Part of a small language model's weights.
Size: 11 layers, MLP 256 SwiGLU, vocabulary 8192, 2.66M parameters.
Each number is 50 + 15 x the weight over the matrix's rms, rounded and kept within 0 to 99. Layers, rows and columns count from 0.

# down: layer 2 MLP down (transposed), 256x96, rms 0.149, rows 129-133, columns 0-95
# gate: layer 2 MLP gate, 256x96, rms 0.166, rows 130-134, columns 0-95
# up: layer 2 MLP up, 256x96, rms 0.16, rows 130-133, columns 0-95
down129:59 67 50 69 41 41 33 72 58 58 45 59 63 49 53 46 56 82 25 60 59 73 53 73 69 47 72 58 40 34 44 30 70 43 41 42 60 48 65 46 22 47 61 30 55 29 31 57 61 55 52 54 49 56 39 70 29 52 49 59 28 51 56 63 53 46 39 33 28 44 83 54 21 42 13 59 33 50 51 48 24 39 49 83 31 58 56 75 90 49 31 23 52 57 36 61
gate130:43 53 58 37 48 43 40 67 46 45 49 49 83 60 92 39 54 33 59 51 51 49 59 48 51 57 76 60 55 52 56 51 82 54 66 61 50 37 35 31 22 47 56 26 59 56 99 63 84 79 44 70 38 58 55 25 44 49 34 32 12 69 47 45 51 43 48 44 57 64 41 86 68 21 75 64 42 71 37 39 54 62 58 68 52 45 15 47 54 63 54 76 25 81 29 62
up130:30 40 57 72 34 67 68 56 49 26 49 39 44 37 43 35 62 48 48 33 47 38 28 41 54 52 36 45 47 10 59 58 68 34 86 60 35 48 33 46 43 35 27 58 57 38 52 33 63 58 41 57 29 67 71 63 47 32 47 25 44 47 43 51 73 33 33 54 67 57 61 72 66 12 63 49 59 40 65 58 42 46 61 66 52 27 22 18 55 39 66 78 24 72 63 50
down130:70 62 44 71 69 46 53 41 53 43 25 63 23 44 59 48 42 70 40 71 61 44 56 40 56 47 56 47 24 68 50 38 46 71 46 75 73 48 49 71 64 41 37 38 55 44 46 49 44 44 52 73 19 70 57 62 37 45 71 18 50 58 63 77 38 81 35 17 58 47 33 53 47 64 72 82 38 58 69 52 53 60 37 45 50 59 62 41 33 47 38 35 26 38 62 37
gate131:64 55 51 47 47 29 67 63 51 72 60 51 54 59 25 81 53 49 30 74 55 51 48 69 35 27 68 42 55 26 65 41 77 59 44 34 62 71 50 52 79 31 38 28 46 44 44 39 30 37 26 47 57 36 53 57 50 63 52 39 46 89 31 19 65 45 29 70 71 47 35 38 46 48 82 75 70 63 59 79 65 44 62 54 45 18 49 52 42 25 41 33 57 51 58 57
up131:56 49 59 45 69 71 73 65 24 28 32 35 73 41 38 18 51 60 64 78 49 36 41 49 43 49 67 69 16 56 36 76 50 31 20 29 46 15 26 35 28 31 67 61 48 74 40 38 61 47 56 39 39 41 42 42 66 41 66 73 60 53 89 52 46 39 63 64 68 74 58 29 51 26 40 19 52 44 46 47 60 50 58 62 48 28 44 50 64 39 39 37 66 27 29 38
down131:55 69 85 46 49 44 60 57 60 78 50 46 59 49 52 54 59 50 32 48 69 46 52 65 47 70 45 32 58 34 60 59 62 24 56 64 78 58 54 37 84 47 74 53 50 43 64 56 60 45 35 44 63 60 31 47 47 72 66 44 90 40 54 42 48 10 14 65 83 42 27 42 65 44 62 55 56 41 47 36 49 48 44 38 57 65 22 57 28 45 40 48 73 74 65 58
gate132:39 24 32 73 65 24 61 58 30 69 43 50 49 64 95 64 36 35 60 55 26 46 63 77 43 30 42 45 56 21 57 47 54 60 41 14 59 51 39 56 68 61 40 64 32 53 33 41 23 46 28 42 25 77 35 62 53 50 56 67 47 45 48 59 36 38 39 42 46 30 48 64 58 80 43 46 51 31 40 44 48 76 20 51 24 79 53 28 39 20 56 67 47 56 63 58
up132:56 55 38 58 20 42 60 60 48 58 43 58 06 82 67 55 42 55 44 42 50 43 54 60 54 44 42 66 68 36 27 43 21 61 44 40 38 33 46 54 37 32 20 48 26 82 57 41 30 64 54 37 20 42 41 45 71 41 57 44 55 53 36 65 49 63 60 23 40 54 40 80 55 47 56 60 63 29 72 54 54 56 50 69 82 71 65 58 49 57 57 76 34 72 45 30
down132:70 21 51 75 50 51 44 47 23 46 29 42 75 71 72 49 60 38 63 44 38 45 43 61 60 41 63 43 37 46 28 54 57 65 59 34 57 48 47 35 71 54 73 72 69 26 38 45 50 40 68 44 55 61 30 61 75 79 38 54 38 54 59 47 43 41 55 56 41 32 76 61 50 56 55 68 84 59 53 44 36 40 19 33 28 48 41 36 37 23 38 44 31 37 27 54
gate133:54 77 60 58 38 72 47 63 39 57 65 44 42 44 60 42 50 74 45 37 62 45 65 71 37 50 41 72 61 57 43 26 54 38 52 79 50 39 44 49 55 46 69 57 70 42 69 55 61 48 54 37 61 66 71 48 20 63 50 59 27 60 54 58 10 64 72 65 43 43 53 60 37 38 58 57 26 61 61 33 42 42 61 44 36 62 69 45 02 24 76 48 44 44 28 75
up133:20 65 59 36 45 71 30 58 24 59 89 61 17 43 67 53 43 62 07 56 47 29 57 58 76 47 45 73 38 61 41 49 53 48 66 40 52 63 44 61 50 52 39 50 25 47 57 67 68 47 55 64 67 41 32 64 61 33 57 50 35 49 45 52 47 52 59 42 52 62 48 84 62 79 42 50 61 45 43 46 68 23 61 36 54 46 62 30 50 43 46 49 57 57 37 68
down133:40 30 48 10 52 24 45 20 43 43 65 76 56 49 26 43 55 42 55 35 39 41 42 49 61 58 46 27 70 70 61 68 55 65 43 47 47 66 41 46 33 67 43 42 36 39 45 39 52 58 36 67 35 46 47 34 66 63 39 64 81 49 64 45 73 64 23 50 29 42 69 30 76 60 67 45 49 29 20 50 65 47 54 62 70 60 44 52 77 57 03 59 53 42 61 55
gate134:60 70 38 42 71 28 65 29 52 49 64 77 39 29 57 54 25 69 29 32 30 44 54 29 35 42 55 35 54 44 62 56 50 31 66 43 44 38 61 42 59 29 71 36 77 28 53 81 40 45 43 51 54 31 41 55 77 37 52 71 59 42 41 57 30 22 41 39 47 59 52 54 48 39 85 21 52 65 40 61 47 53 59 53 26 62 51 55 35 29 28 33 43 43 55 57